From a checkpoint of a small transformer trained on Wikipedia.
Size: 8 layers, width 160, 2 heads of 64, MLP 448 SwiGLU, vocabulary 512, 2.55M parameters.
Each number is 500 + 25 x the weight over its row's rms, rounded and kept within 0 to 999. Layers, rows and columns count from 0. Numbers have three digits each. The size before them is the row's rms in percent of the matrix's.

# gate: layer 2 MLP gate, 448x160, rms 0.0724, rows 24-78, columns 80-159
# up: layer 2 MLP up, 448x160, rms 0.0693, rows 24-77, columns 80-159
# down: layer 2 MLP down (transposed), 448x160, rms 0.0671, rows 24-77, columns 80-159
gate24 104:483495538491472499501516504487503525501508490517518477489453469500434531485524545473532501516503486488483518512517513499500503529493503510534514532525494533481479473525486530502480510503477522479476481493524450493473525513473491510498499459
up24 104:488474505519471545533508520505530472545517511478471496478475446560504503508472502525503465490451521554509467492498498540500518499467504474489499513504526455513493540517455521504483472520480478471471490515461527499505496547504503551521488469
down24 101:492510489548547506476494513510482460487496481489506487490487536514543456513514511528501464489508503543517489480490495485550543483473517476536495549483514468488527503522504510450474490497511484452499537534485500472559506497528487516470494521
gate25 098:500452483528524518480503483491477538507516553497465503462491475529498500520478482500536485476537486535472494503487502487519528511481515507489494499476461486500510564519527514502482510519533565512529488477499481464473452517500492483509467454
up25 096:462509474512488533482489525489491495482490519493504524518476492542525497471459492500508511483492479493467545539479488496522525508515487506518483499512486469516509481492529532441490488490489512513480463469496500521438468525523521481527502480
down25 098:504495524475491539518525474469458539522532484521472502477524469525523489517534504528507459516503501475530513454490492506453488448529488555504485525473521513500514508490522502504466487492540505510463496503456523495495478487511462481496449499
gate26 097:443493485512492530482540498527527517479516516528504509532504504499491468529496525464520517466504544499517495520515498486509492475518441529512528527540516479491487487490520505491463491509465508541528509524471552443544499555503477489521484477
up26 099:514507510545489488520490455510463459484498518495549443515464501533517487529446494523488507548573511457468531520517443527522536504433505521499507489499494509520486521481498501503536478527497505514477523508480529478478500496479475523504506475
down26 101:474520512536480535571490490498512516469488490481529511533509496489484492529501519468510534492505506496502513546517480504444486488470471525539515525515538539491513532503477503498517511496501446493500481537484542495490539508488458549491523496
gate27 100:505536494500493517528504550520476513519505518428524525479501507489484458462482490458470507464485539511514507500508542527534486504520488494466542440460510535491504499548493503527444467467521498513543480507525487545494438482471527502467495444
up27 100:483505485542522489495531448509484512453496506513538483514502519485497451494451496494499493526528527495507500495571498509531481502539487489533499539505528485476537488484492511502517477508509499501526543511480558457451502527453506521495493523
down27 105:474540485497471487545502524489541489512531525505503465506478499485534497494464483532510491498545507481487473465477461512512551526480501509542521492512469504493458508495509532501512469473505508477484485499506498528452508482467541538507519487
gate28 103:495560477539472525488527457493501457536473496452537521501464484550509506517549502533477444496507488506512510484501462529484505521500467499555530525490522517486533536498529509534510495426475465503490523509502484489559487513483517505518509529
up28 105:461511511475493517496499464513439505534474487507445510496533493491442454516487507504516494471486543475498551535507510541529534492502505480455468461479507529493487526520489467546470488502519484533520483554508498490504484524466518510492456470
down28 109:465465470515447514540480500502548485501520473495516502522486498524527516466509491506481520472494467493504497553499463502483503511487492510545504524499525483504519508512566517479487501494497491541481464512473510499512551494494446511499494509
gate29 106:491499462514535469477457491491523495490511500499534490498511518527543503481552545498469525493498517519492476479499566486511473498466443472491500468505473519497490508517571505491530444522485496500519541495497503482497528474496495507574514479
up29 111:480540487522502530501492459489476517487453509501473498538541488435520460499523483531479521504481531494510494497528517457508500513498462471487551463472490500498524511484481491500459479502522525509511446517450512494507484515501485462509547495
down29 110:522480527489504493454500508496420496483530513489474473502493517513494476547526484529506473502492518455471522478490498513540506509501529523468496501482546474476500492458582411493534516508467494487516506483501492518550522471524483507476448498
gate30 098:494462465514494551501475473520501531487493475498464536514490515476521472471485496502469455483468536452491463485506538467488497476510534505479532466512486526556490516480452528524472547470521514479545511498529492540508528506478507490524485510
up30 102:493533506457499534500473474500508468484518481497500497511445488471502516487459486498474458482471539497493529489527479514484530484496537560495476534506481448482457469492498497535484494480512482501501486531483501493541526530492522524477473574
down30 103:483513490472460494487513526542497473468523491530494473506522492521544499482559531501498498464521493480480515527506498463533521487501530496534520542536433474480502489508510481483506526503497514500520491486511459487501508504541466471482503486
gate31 095:468524496462485553491502491529530471521493510505503500476478528514474493496560509457480498443542547529489507489494467520519466525455516499500464529514501512476468490534500512541492500517503519552490514509464512491516521555505523511494504494
up31 096:511522510504497491528449468535485505513507529462507457474496479521504546501512544498532503496497522496541476485500498493543504510532541512465478474491485488497508469543464503502512528540549500497506497525505511529499503514516502521472496513
down31 097:499523503461490515474507522475476505508517468476542487474526528495469517544488513553485500475516493467471535472543500469521508531472483521519510495506529532493472495484467526494505457484517551488534513506508500509517505510519474503483533452
gate32 109:533489502471487518520492466499469533492535476493534557485512495463501456517501512461492516489457487468498504496478506499516475457503519524525543472506481531507468547473499518469501507494486558496536544531511450465544480527479472461530492486
up32 106:487482511574475556467511457506528493489509494539487452486495489498494498496520511502476514453508525505495501491483476515522490499470512496476514507530493502487476495504472532497461501518492495472508464471492507464496481528498491502500449460
down32 110:461454475513517521480519486463536540525498530494488499543492535461491482550514495517467497496489505531473502459514508476486494530495509533479521472535463435454511525512515580507523525494503449521466503515504492502509510459505490503505495508
gate33 108:514495449500527485498524524508475529566508526471513550562449497490493476502464515498489511493491461546507486527486512496492476517513477524488480514482507473476504508522493513554487520486472467536478534515490480444498492498525538458467507469
up33 118:483511522465466541507516516468551508496491501522508495493540532448479485516518452513530497525467508520486531490536471466486527488510494492507501503556500521496493486484477506509528496525534541461482487475510557484515488475454434513473498462
down33 105:507496517502497493440504502492494525473495493539467522504510485485490498502521463514471501499493504543470514509521451539509569484503508489496527489517493463516505505485508554510505524566510547435542510492497477500567515479476466505482537496
gate34 092:519542504500516491508516508463522489461497469479484496510487546496536537528464483529474510477470534533472536509510534475510470495441508545499495524497479463465495559528558534526481491513525497462500516508456511497476514496450500454511502550
up34 094:502487506509504548497465459493477484515469477530475486510515487502439457454494524472525509538486519493541482478510503482494480517481497512532525469506498504505477469475462503484475495497455518467487499491515505501520501512514499521502508465
down34 093:495447465526491523498477495502542510489517464483506498517515495497469478516494500508524460530499517508519455481511519505497556502537505516514554444498530531545518515501488502509493503527537500488476518482505460494538475498489566479488497477
gate35 092:549509494498504523503549500535469525492506493503484496527472473474481514550511478492500532503498509454493513510491544447480525526466496551495513516467523524493466547521508499493478502463429498471506466463524505503516492572498472478489538470
up35 095:486503504511487475534497547539530520518509486491482469506495518462482511482512483445478476518502531474505526553481519486507513424499489528515507542521517500506484497505476479514465503491457514455498493479509513487506523531497502471481474464
down35 095:501491511515471485539555533502467485485508487525493477470512493468498487545484505490475512499491542476509468557515475478522483483502513505488512512515534510512456469492459445533492493475509486496527483540520517453482505539549513493464521479
gate36 106:499502504501500478552544546485543484534481465501441508512494527524510523484560468454513536490512505520501479489526532468494515523493503462472508505509506496484473473510474497543502517502484500486469519542461552515486535532471480442536525546
up36 103:485472480457525477501484519476488468549477479510490500529469515496567477471507506499503458504536505504482483477500488512484483534523494467509537478497521498481464499515507477535533547475505507486489489538531508519498471540432504499501493548
down36 104:480535494501513503479515451507491498502495497495534517500492511476496479500464503496516480492479483502489475506497496504471507493507502499440519480488515562489469503513479436518477485461459523473501538559493485498487483539472490451483551530
gate37 098:498472531533537487476544444513503461502470486480481483515535507537512485487493454506524513515478485481536516489476505516515508503514538514506516433513508470493433514478482516539489504526523515469558480482502504457495471526495515491482482479
up37 096:531447483513517490517461501484502500521515511466492482488485452476508515529441509492460489513523497507473498547528429515488523482473480505494479506526500540539506506504493493507485465516503506516475510455534530499506517508481439510530479495
down37 095:536496459498520471527462466492500498542470464535473537524512512489526496533476492485513528523491511519513530522535470504515527522499497524497518472549484512504470470494476620488504485507497498489507525544479460480504506490507477520523442464
gate38 108:480512492470456497508506496515501517521464540511470539548495538513509510512515518483503495470527506526408503529519545495512496500537489521495479522518471490493487489480480505491537518532475502454442482487495467502529510521482511501480536507
up38 107:511474508497513548476532501481516529491506514495530549472490529458524471511478494539458479465522499492464546517508499507489494497461506489489487519465507507485542498495489517474479478506529528495483457512512474541501511440452496496530479479
down38 103:455494488474529549491485509492527512517530512484512481494535488469506473524510490530469538476519520478496488451453520483503502470448492447527518482487554452481518488501475529535506474493514513499484497529532506495530527479450540491550483526
gate39 107:520511524522491519551501507502515539562464466479552489501474527503505481487553505457517470494458530506486501491502522492499527495556486488531464468534494510496511495511552490533508482496481526539481515523456508454500542532496515498492521518
up39 106:543518534491533449522526461515506520525469517503524535533512467499469493499549448497519526519460472512550526517530496501522486501520501532510464441475480499528493488503509484472512543533513521515441507488525471499471509522540521471494487484
down39 103:525481516551469503522500501466470535501518458515485513525494528494459526488520484475523516482481488569503507471515469484522513488493457531516462483473479507498549524521562390473501496499533530508466519480522480504489488508546507486515487494
gate40 096:481541457477552491497536507505492526523504488466453509511500478527464490504501462520522506504500490484474500519444544475489524506548532523528480501445512501521492499493510502549487533484429517507445494494506457506499491524499506496464519515
up40 099:531482520515482466490512534454482453532480495514496497505494481519507511516491528493475503499523495482537528473495481489500506492513458505523473510569474494429468474513509484484469473522500496500507519516507576500498500496482494520538553525
down40 098:501526478524481522475500509506502568514488540555503486529502488509492502503476505436524474516496538485500512480523485473472510474498467513477440505469508513446547507498475572502530501506491527519478480523520476452451494459473525528520462487
gate41 098:499512515466501515506536529524522487509482546501519507518512489463480476498532521502536475523532470530506516523503500530517496506529480522485528487528494482479500488491475491510464475492468545520555526527463506495541505490500513455439501502
up41 092:525506492516499473526465472494518519488512515492476502503481490519507509498494462493543519489524504450480462494515479495540489471560566486524515464512467539523524492503464523505516501551509498473484468519479486458481468513555527540484532541
down41 095:506577516509524516501518448487483523504501510464496515488476479469506521464513468530510486462495484462503508521503478455497505501513491543473508509461514518511482506518544542527511532486490529471505469458463509495494518512491498554510511526
gate42 099:487515518458485474503495493490498505533470508518415505524503532460487498496523536426521472522533494501514511463545477454484502495471503484505510498493502504543482512513468494568521504530518528447514514507486527502530481496498525459512508506
up42 099:482484515484483523477477502522491500476507504472510535502545484504517481488492470479486490458531516484528492470527476453486502483472492487493475523456514471523484541507565483513478498515528504514546475512453503553551495487513532481513486466
down42 101:466496436530510474504533463466501534509497492513528502471515481502502509466556530499503495491500471485451495453498489505542498492493487478551473505510479447506547514467535479468556480469536523483554474544537473480533522520513518530547492487
gate43 104:458481525487498500505500522522461436500500523526499495489486516481508562474499526544471510468479501493496518515538489493518551524485506466520460475503462474520512486556526532473498487525523500496510497536523523524482514545502511488512486518
up43 102:461498538544532501464539530496496534504540514475541468499493496551519481494508494485522499515499505530469525510488488531498511479497510481454492480453512508550497450477505496458514530485505510515498511475454458498492524509510499491509486483
down43 105:509525463520487502501502522510514544472466495499505538537460477487524518493472520482486529474462505497504506486485477490512531486552493521502466503543528460491530469535504559457486506545493527462509475504479452528513464517484523507501510480
gate44 110:482523489490527492484569480516539542499546474503488491519540502477460499474454511494564479492509523492495540501460525512454491484489473497511487518462483471530555462493518493489498500512479503472499527528493530519517549529479499489478500493
up44 107:470492492494477490497490470507505473491514529525539551558529558504526468515512486522462529505514512498471512501494502523498561488521510503507544507528504526439473516481526519527526511474516458558492535496506504505476492500506503522473475487
down44 105:446513473540521512506509523506475540471497512455503493489489460503536499455535498476471483513517529503465499522525475500522532440479557486490501499515528467562516505517490567503483524493485484517491489546519459483512505523485492482475501502
gate45 096:559547470472494505515501517464461531482507515483503508467446524534567455483541538453502547498508501513508481506493525479525520516474539495516445485471496460517484504513461484538502552460487507474496537478509498487521485494520491518492500470
up45 095:503453499506509500522533514509494494455508501510472533498533507514500521532496468534429485498517521440510470508477534480538491523517508473511498534508513530485495469557470469485498502474488458525497442533506485487507490510544522511508494500
down45 097:521504507537515531544503511468499547472517495492475495531548483463458495502522510513470531471479530475509513482485466478488465462500524524547512503507553488503510511484476458490518543488503528496506531511512505527466469513481506487520515484
gate46 092:492526514511492534531474456463452539541478522499471512516482496494448448495494493520510519484445486520476504484505517499509502523532486512542465516501503499460494498498515529504478475534508491507493504496515453502458465554543521454483547495
up46 092:476499482488478506541506479482531493528467432508477486532511496512466497478505480505508451507528500483489479506505497491518517557478447467459449481521483491504485495527451484494501480515517489499519497526508528515536490510486540444489534501
down46 094:494495497482498508488486503481515535489476561533484434492491487478469501514559454457497501485502569494493484503555495527491526485497472532500515484516507488487506507509432524551553505494543520500497507502497526507503506518511516517506518501
gate47 097:531448509540484536478551499485525499459510517504512464491520485502522490516505504509439541472523502491484501499525506510532516507521458496512494508498490529544520486507507491527521476522474487499495526555470458561461448500512544506523473484
up47 099:540524505549540508451471520530467511480437482523553534530535463508516461472492499486498552519466471475525498487518488534505466501511519458498476495531491519513527442540526478506437502523510479487502467479471467496504459500507513527541520529
down47 100:459500482517474499484490509494489483508496501460519485532494496505490529493523491503540510486524495486487504431529527473508484470487529526542521473534453552485483536477512529436491505541544517510563477507531492511501536470498485475506511485
gate48 093:491487567477523499544502508505512496505490509521531524441501516506519493510540518497488503498507521487460437441513560504520519534526502499547505540498516513507514438494500552493493499540508480493480470561517439532484500538476531491481541503
up48 090:530467461546510470502518500535532515506548505467449492509521526469459495522524528529490549461519468486494500527482540498494507479507492443530490523506501539486528503539517505484480475521468514470498490546494510508448493495500506470489489486
down48 094:475499494502489479495492531509480441489549498444458562492499485513483476497509541506490475514511508527518488472515555527488561499491511500498532543509504500525504504515508510475520460558518500500528504532528521518511516459525540480499500503
gate49 098:507506526490474504506511502506501519486456509496472509480486532490484474483477526520519510514471514478473475514479461454539453533511440553496482479484504505518520489432548517476480515505496518522489517473504500485500511505486482469519499483
up49 100:523513516509544539472462477510507448495479494450526505506474507450536499535481524519468497513511484546545537468513474497527485504514505497525502515495509524455489504548485490494519512537501512502504475457482495492486495501511494516529510523
down49 098:479512443531517535460493487555489501485505461490475479473519481532527479516504511506481457484542467529557470435496510473519517475472482490532498555493516482523507541518487497519548470522516501488527507500491511539533516544487495547543457532
gate50 095:483495510510509517525486497495469535524490481478486514531517468523486462492483494501493468543484530488460451509503525511510494499522503504520533465503499535494510460524483504528493493442502486457487500486480516477498485524470485498519547551
up50 091:446465488509479535523505520502489485486482489476539449534517482519506530479503450537504459492512555514536456459474478479464483501529545464541471471509506503468479475472555493495502538483475502510540478534495497518493531494467501473544475466
down50 092:503468489511483495523521533523531487510516515506516471497523527524496495543497441483473459497544533507536493494482473465469474499487564449522552486461475520488481493460480543516517513475497508496507523493486514494532475483519481463458489512
gate51 097:453495529528525520528562498508502486518543470488485510519466501511479506500501509458505487481504518492470490494496468505523533484470494511538552494506507517508511517532498535486476524511513508505474533490518458481462511520527478501454523482
up51 098:458501489504522513501503466503502510542513494478514479536486501510546489479459496457514505487526491509463521503510529489470521457499528528464474487514480518509472504470482487484473555466481496511551499493510487499498555483498519516465480499
down51 096:478532487490503469466482492511479502501490508482513507547526525471536527458449501515475472493515506461513525567480498444519517492500513510504469499573558447482493487468470482503488498489496511509503472492489529521478499492513469510456512523
gate52 092:458503516493562519479527525502497539479466489492487467487470502397459518502524517445530489486513481542502474497497474484491497505497505494513503477519435467523493472486510536478511482511493518488499497481496488484543545522520524469478513451
up52 094:522513488498492499494464484499494538523512514458514501471504518526520475517469471538478511487508513514530538505475514552554489483529483476506490501456534504495532508491509481528507530470533501475503521489488509494481470453469494483491470487
down52 092:516481497496488524521489457506508486518504506502481477493481515497490504479487489525523521491533506467540534466502523467526493526527456520506496463495497516512527492491513548457483528501499440481469561515524507496523521552454534534480511534
gate53 104:501523509464514489500540498505475462507484489505476524520486518480531516500515540526461465491496518528480532466528472486509476510458466528493462508507525483433442512491496496541493496482515475486532533534459470530566512534491534498523499536
up53 104:515492519514474490475469510507506504500489481492498516559506488481497511445468520507494494491480525527546498500526527509546503523475476499490441458483497516518505505532506477518506502446477498511478479481516482514538539541478517505507487467
down53 102:498503505455492486533491469479473498546529443468499490510494493508482503486488492510528482499490471492519462458526536491524457496541508515535504499521503506534447514462500445521481521498494489502504500547475457543500493501513495497504502512
gate54 106:479478492464526516541534486499553523442507514474502486515452528497460531481483489501471486486518482515464498483495534489526491508514483521535464482489502511509536459473474527512514514539463486454513487503519472488543500519451526514499456529
up54 104:481479506516507463485507487519522486502496538546503515488540481539532493492544503486467484482529505449477498526505498562473497480523470470487526514531497523521487512469516496511482520460510481492493556506534541526497495456564499482488524487
down54 103:494512501565475485461549510507512461455496522489468511505494544509516521493511527466458495508474514487479503541467488532487501521462520502505467508506521482499472510526479532507502524492494517460496510436503497493499497449507456491479536511
gate55 111:494530486502481497462495538529484506521461530485504491540472477497450477448533530526520501514513494524503545504560494556509495541540503504508464519454510495526466507479497509512496512493471463504472540502484448513526499520504508469511489496
up55 102:511512503470541495479475483536504523504532505510510493490502526499481525442481537466497509452497488519482527481502470488508514489482453489528483512526490543486466503463537490475511483526489475497468538513440525504533514484479482499511541482
down55 106:503509526529490489482480516484479487490514531511477482520502498512534521487485468420477460457500503487457473471534521493454482471467506471520517503520488442526479518515511494495478565515494463544498499499467511480544495511460560482504554479
gate56 099:505478513510496489525497469487492506502477525447489523501469480499512501489490481563497468461490536477477504500496494463472536474500475474540482532500497493487490510504502477535523488476530503472481476516487509545563498546458477469518501508
up56 106:474460493495462492515511516471485526494529500547517499494512529462493478544466522517513523533508463452545496496538471503487506500467519520475503462514492464519521473480519517501497520518499488486527513432527467483476522516502531519469478453
down56 102:454484523527476496535522535484484490521494463486470523504478493499494504530497515494496469548478479509553485507503519532517484550484505494483489411497464510503510477464484559473424530522515495468532510476490494478481510464556500595496507464
gate57 097:494499488541499523514496448476490505519496485475477466521516494509522455474503521460501497484519486501492502485458505487540512481504494518550473518509465526559483493464518497504488499503533491469507524519494508489507526481529544514512496512
up57 095:547497472455495507528482538495532503500533490499502556490510488452497500485467511539483493565452507482482472486472467534463482496534499516531515483564481487468528536483490536470509494485467499530518471446531529505515464490468478520491500496
down57 098:529504509481527492524471517522510515500522534493517534487516470500488526506448485518521521560484476475517519500524490533455485534484510511477475527492498483489444512501490644517528509481459467495487495498528454503468493466462484520490466520
gate58 108:488510543504477522511476480489518479510516485499506516526498507475503557535523462513501501491496527477478549503528493525503479503480458500525469529518503513490460484546478518514490461468471462509498484520524527504535505504473502485497511500
up58 108:479518511544490476497524515497496456494562520513472514494498470505529515507484537511516528487511455506492491495557525484465499501513474443449505502509483481497495496509541515545515504491498484470523476537437504474451501511505483529515497478
down58 112:503521503482532507482497502518500533517510498518513479510488472527466505540508510530506452523561443491477475482472459509487514466489515561458486493503510520520461488497481553493504541525507505496516505493547506544519450489450475459493502546
gate59 111:534453485507483547543517510477507510520478494484534451509486466457505481463490490489498517486518507511494541472472487516508487488471481521496506521519516532561455496507474535496516516482477519486547497485525449491529479483489514502512457500
up59 107:497446514520470523470517483493466487464490518515557501457506549462482476517511503557506475496530542520484510472457539501486526505494502499488479476533504512522467499486484511522519489553478505501532457506482488472472480502472517486519523485
down59 108:538463476508495534523475465491475517539522458505520467498508506471503473526512492468513504486471533492493514516533548515466479519499482521514501489520456495499525527494514460521492455482491466476489475516513464500489453486478530561503505533
gate60 099:465530471540504523521476478506494518497516502528484494508527539458483522503497510513485503487521480517505533503515493488526509479543541508508526531491499474502453529511494482551485470478498489468521520470517484563526527502487477474532514545
up60 096:516453499472491503534483537452534455490544528524487504494524503518489506509511463470478498474547516452498487477485524458492509497473505451553523486495468496503491501475542475505494522474502507536512523539529528534550558451513512510524542470
down60 099:472473504508513546538480502447506490509533520526423479486510518456494525481498502469508482481515525450519503508545494520483561474485527517500508518459485509493491514516450552561528472488545489508483512519534466525515483473488484508514486477
gate61 102:521494478508525499522501542546460516519513529493460483506484493517521465483450495487487466479473511510485542531434471513492485504481476502491509531487473493468438511511508513555498506489516491500500534476481496523514492507534485510492528463
up61 101:505441467494456498512489478496507510497502497488522559513488514540530530529498513540471455524531518470513495482552500445536529536480504493490494490478513521509523487497502462505542471516492495534479494501447476526500478486510514511484526526
down61 103:530493500509514530487475497473486516487543533488505484522456493501533489453482482518520495513480526497491494532532453528455505537489472513476504508519467498481470520498508459510518509508496545517482504549498496483452495521518511419476498498
gate62 093:489484509481567485528501462518482470478504504466509523467499515494494514521521531467469491467494533483549540503502484504551488484517445510521457503522500510485513450511531498462496443488490487477480547515522505518546530504503540492529496492
up62 095:509515490483432503483496524458517488513448511520557527460477545513544497555512486525504498485497490514472472512527508518487481485458513492487465501485515496486519480506503505505504523495517500518471495509488522506462503526541450495544533517
down62 094:463524495472454518486514525496490527510452490507491505470484556506518485467565561509502475482476481540477558459448465497491509514499475523512487471485492523462463461501500532505505545502476556519503539476509486454488472523507573499445518437
gate63 087:501501502490503472502484523511518551516485510515465525545505518520509521502474530480504475525445544476482553547525544483530510468535519505453487478496477479535520499506499494531503492470483501479483505496515476479502520542528474494486497538
up63 093:507460499518510441505514498510472489514473496485495517502525485463464518511479512518490478523458526432478544543525530544497477502511554489523466449455484510485475492520528490491488505498546483525495439517508475514501499517502529494512518527
down63 092:477487497518474468483522529509463501510506504526506471519476512492505506487510521507498531534447524507480533531515507515501532520495509522510476493470499548467481497461463425484523495514480506492471435533499485484459529520548519540493467501
gate64 099:515524556507490525514528534504498474529451484470477485519544470492511443484478480505488473503441486483488557449476525503534512539512488527495475510487502469515490507494526508508461462479504540503521532528509484477503512496466488509516462492
up64 103:538509522495490523541494576511474457516489544494473486544528473467504473508503491541490500501474535511495517497459499487478503496478493571510533500532477492467505554519531486503517494510494513499511487472526509513515532501497481493461501518
down64 104:531492517479467492536533494519496493495510499504481536487488481502501495492510547498483496538472506497525521480500564501535510496483469484468472525488484535516466482506503465508462500532492468497530481527500520498510514470478485478454509506
gate65 099:494545503537507493535481505520507465472479483495535481504490522494453516471488482510495490515515499509505529487468497491544565488525501533525456531547480491447479461474510511488516478522498512465458551507494490527510484496522513498499539506
up65 098:538483512497478546509470521508496510495558514533483501469558501474477484452476447443519536484521525507513552502471512495456476505488464518482500473515540503481481448501530476515479508533508507526478505533538506457516518506527517486505486478
down65 103:544501492499511518519463552524489502443459473509493481503447509497533495472512490514539508501496474529519531477499501515481475532500509505538542537525485496494508536518513500433531479516508561514538412488501482500534486505501543480516496454
gate66 098:496493519497493527472504516479508479506521530514544447538489493513474485510476495512482459506501526535495476500484509474470517476470484526502486515489506509499487450505504495520499510490484483487542498507502487434481508541491487473525517489
up66 095:532435530506529541444463512516481539510473489451481476538522491469552485528517488545523500509490474545484517492482513490490494517482562528451563479487482507497482539509464501489508501488504496501478493505506523496489494481500466488502474449
down66 098:475459484529524492504491502512499508518494508515482532511537516475512496503485486503528531482510498539398487480488447458465516521471561496537508490507497529494476510500520493545492526514464511515544485498503491483464539456496516521477507499
gate67 101:479469483507570477511557470522505508491517508477518518502458508514497534492483523485478515493533504503455491507465496470520485486476488512472462467504463524479498489498512533485484495530483523488534510501491502515470455550471465485516542523
up67 099:501479472540472574496492510528548515458489512528462502529526481513535522507493486453480514527531520520526497502532511465513499482545521524512509484542512534511451493501461499522478530526487510558502484489472536527552489481494521514459493459
down67 102:487493473528478551564452509525512498478493513476460506549512469497508485500528489480498497476515494509522491463535507470488536503528537492479496489539512433525488487475532478500472506530515549503492516510490512513569534504497499512467497498
gate68 100:473451506509469502511555533512462498528498451539505517478500519512538495475461496506468530493464521497527493477507524519460542493511508465452492521500517527511488462510459493483530486488482533520512469483530494502470519536490473490515518500
up68 106:553498444480513526508487495474480559479496459504503497473505473496486480477521521513526515500512450476496498491509499447498505468529493477465475528508493521497508520529465494508541532478485535482540454494494489530496550450528515548464509491
down68 103:485451530525509508560489482483500479457519516491504494520492533491496504491515517455497502484434468491503497460500538507498508510507479476509506493500479486542471504495508512498446522520516556510507509495478501494547521488466555437529537486
gate69 098:501459555503542501500541498505508483496504525520485474527477480517481517499439489414475485475494506500492512504466506489489485462501490542476530500531478461488549522507488483530518547458479493447553500468540500519492503496502527522504489517
up69 099:497469498492491513491469453472506529478510441517477496546533496514507502509495527520506512498483533444513464500480495521517471473474523499484440475480478525547523505539484494512493513523518490527450473482527481555493501477478500486504516489
down69 102:496509529464507492491446488464509540504484510506531502526504496466512441505482567518497501468512497468448497487529449507517531518507492510527520459469515520523450526493481476504513494503533470523502491550468501503539519459466509485531504494
gate70 104:469522526484518535482452485521497447529528495520469482534513522514517501527520467537474498521529492463517480478524484504515542549477525460525522451512464547479464511510509475505495539503511556552460466486488470520497491491552496481537569497
up70 102:530472442519501476484498491508506542512506478488523486470481516494481514475502557439473505483431484533488517527497509523519453442518458497470464520502536534493502488499553508507530454539484441474508465485543506460491545483477525516458468483
down70 097:490519524520513502491441523501486535495511529462499513491501518537507524459484503437551498513452514541432511499487516511470510494498492497527502501491527483523514476550520551472474469498480492471505523469522510473534496533466504463551477489
gate71 099:464518522516520529511478513505518493503500486527472467526474445481507498523517502494503528472473481516469507494475522487489518482546498501482505505523468504454492489503539485509442496530508534506505531463548503524528521495542514494497463458
up71 094:480544502521509539518487522501506471517517479484476506467497520520547522492512525438438437488514525504471521510493502484502484469482515473502507497495513481551528506497507493513527505489534507533515522554487503486479508558510455539522500517
down71 096:523493523540491524472512491527503479456451517485447511509488462493470443524477487525496509502498490454483533494487503507575520492467436509514504516483494506496530521511461484495499519505496521503521495519529487476508510499464484485457513494
gate72 102:506515472469531503524503505516513498519451507456513477517469522526521440462476510501515494488501488485517479513438471531545485498485531485518491477482533501481505495517457493505493488470561538539558495492510476489547490530498492483498505467
up72 101:453555506475493502478463479469468520467500473484509509512460499513488497492493521456529523510514516488499507516533558507501522521463530472481482511460531514539497511454508477465490470506470449512549512484481482504512524511504493489494469483
down72 103:449516494469501521451486493536524503531507485523518508455508489500480507487512468490501541443531522505513511525526480512540555504504457539498481516525488449512502483507510430485516474502518500505523540502509458529529517517518467477490449463
gate73 091:514457509501483457485480505515507453455549504527507560483505505532492463512494479488514508503545489472499542493491530472446559505488485530498506501527471551521482473484476561506471508476481470530516543479478493538509473512432468513505521495
up73 094:458529472526499489474513526529497534497513532496524549498453479490537480472469514531475528508470483511481495498511513509497543499497506503486515511480548519506558490439492537498562476481480486485520505514529479472456479479528468492510518518
down73 101:509513507500496501432516476522485529488465527455481510528460497462474525467522503468496496484451448519429528491523527472509485491502522526513504525452529483525522541493526506524510479491503551490475511466502533485489475504535505458540509485
gate74 108:523485520506465490484523499497522500511492496527521498512438486526516539538560515501510515493503487475497473529514502495486484513484493495475516551457492468445490489517531541522470487456505525505548549522501514499491466500473521461531481478
up74 111:532525498494462481506527522513483508480489461489500506539464493517538515535538517527543489500478442499478440490499508512467523489558548459467488526513519468486492500522509506510542506493502488459522516556500494519495494494490497482500486489
down74 108:490528498480463483488497471494521486528548486511497493528472520558517529520475512508523523479509453493549500530465492494488507490500533506470485506534461515508483523506547450528556530480507517505552525491499553513493493494475460529484493529
gate75 098:527514545452481541474457520475535517513515527503473444501495517442477504499486516501544533493508456500502501477461474530485510489482552489471487464504498519495495450475468500490505511526471539503520521535522514488467499471494510514544514488
up75 097:525470501557500444501502509525488524464501483502540509482446534509533494495495486541499485515498505473509495485519525519468470505518493522479530533507525471502530540517483491481527518451500451482527454482495453529506504465506501486474498493
down75 095:482486484532449470464505483466532517479521498511488524520488485501485523468517517500485515539479517507449467534451536505524527519489443503515526518480489462489531545504478513483501489514459507507450498535460482529532544520512494537479459535
gate76 094:510501495499497537506525485508546505515481501439526478514516484481477489505532530471464508502468530486491473469538524496540486511554508495513514474509481531484519474522499480511471469534530532559528491459512478483548448509501507496482532492
up76 094:506515515472508532485538546521533510502461532466473499501530545507479491522524540470489527495468505510481501471498527507482445482468517503543511482537482451480499486503499495504515528560508492469476540507479491511494539519485498516504531498
down76 098:531490504482494510481510535518473485496477495510546512559534485523495513501473555443515524517495486521491509473490536477532523507501570540489497468481446484505485512499490392488481508542526492469505513461496474491489508491467535447482500510
gate77 099:510516501546504503483487470502513500490494493499506481491500474493483506495519510501481558466508528523476510498528478474489494525439480512555505520462488511477497507472507510482541494491503493472469548463513523504501536521457495466530540514
up77 094:514536519457498512478522552512502486433503494521469489480496541497444518440503504499473518503501481484460505521450482523442494477475510537480466556527513501475482492471523525514482538520466496491516486529514521510522546486518511509465483508
down77 098:518487494486509468539521529478528485540489558498514488504490538502481516515508508459492573524512514513535481509495494534459453461514470507497498494517516501466483505499449433497480490520465473530483495502503482476516509495501499536544515498
gate78 103:512497473515541496517476517476496525493493476493456524488476534480510523516523515463462481509484518460480517536514519487507587491494495454509503510503460533501488451473501507543516499543476501508528516516545528488534497515504481482521518514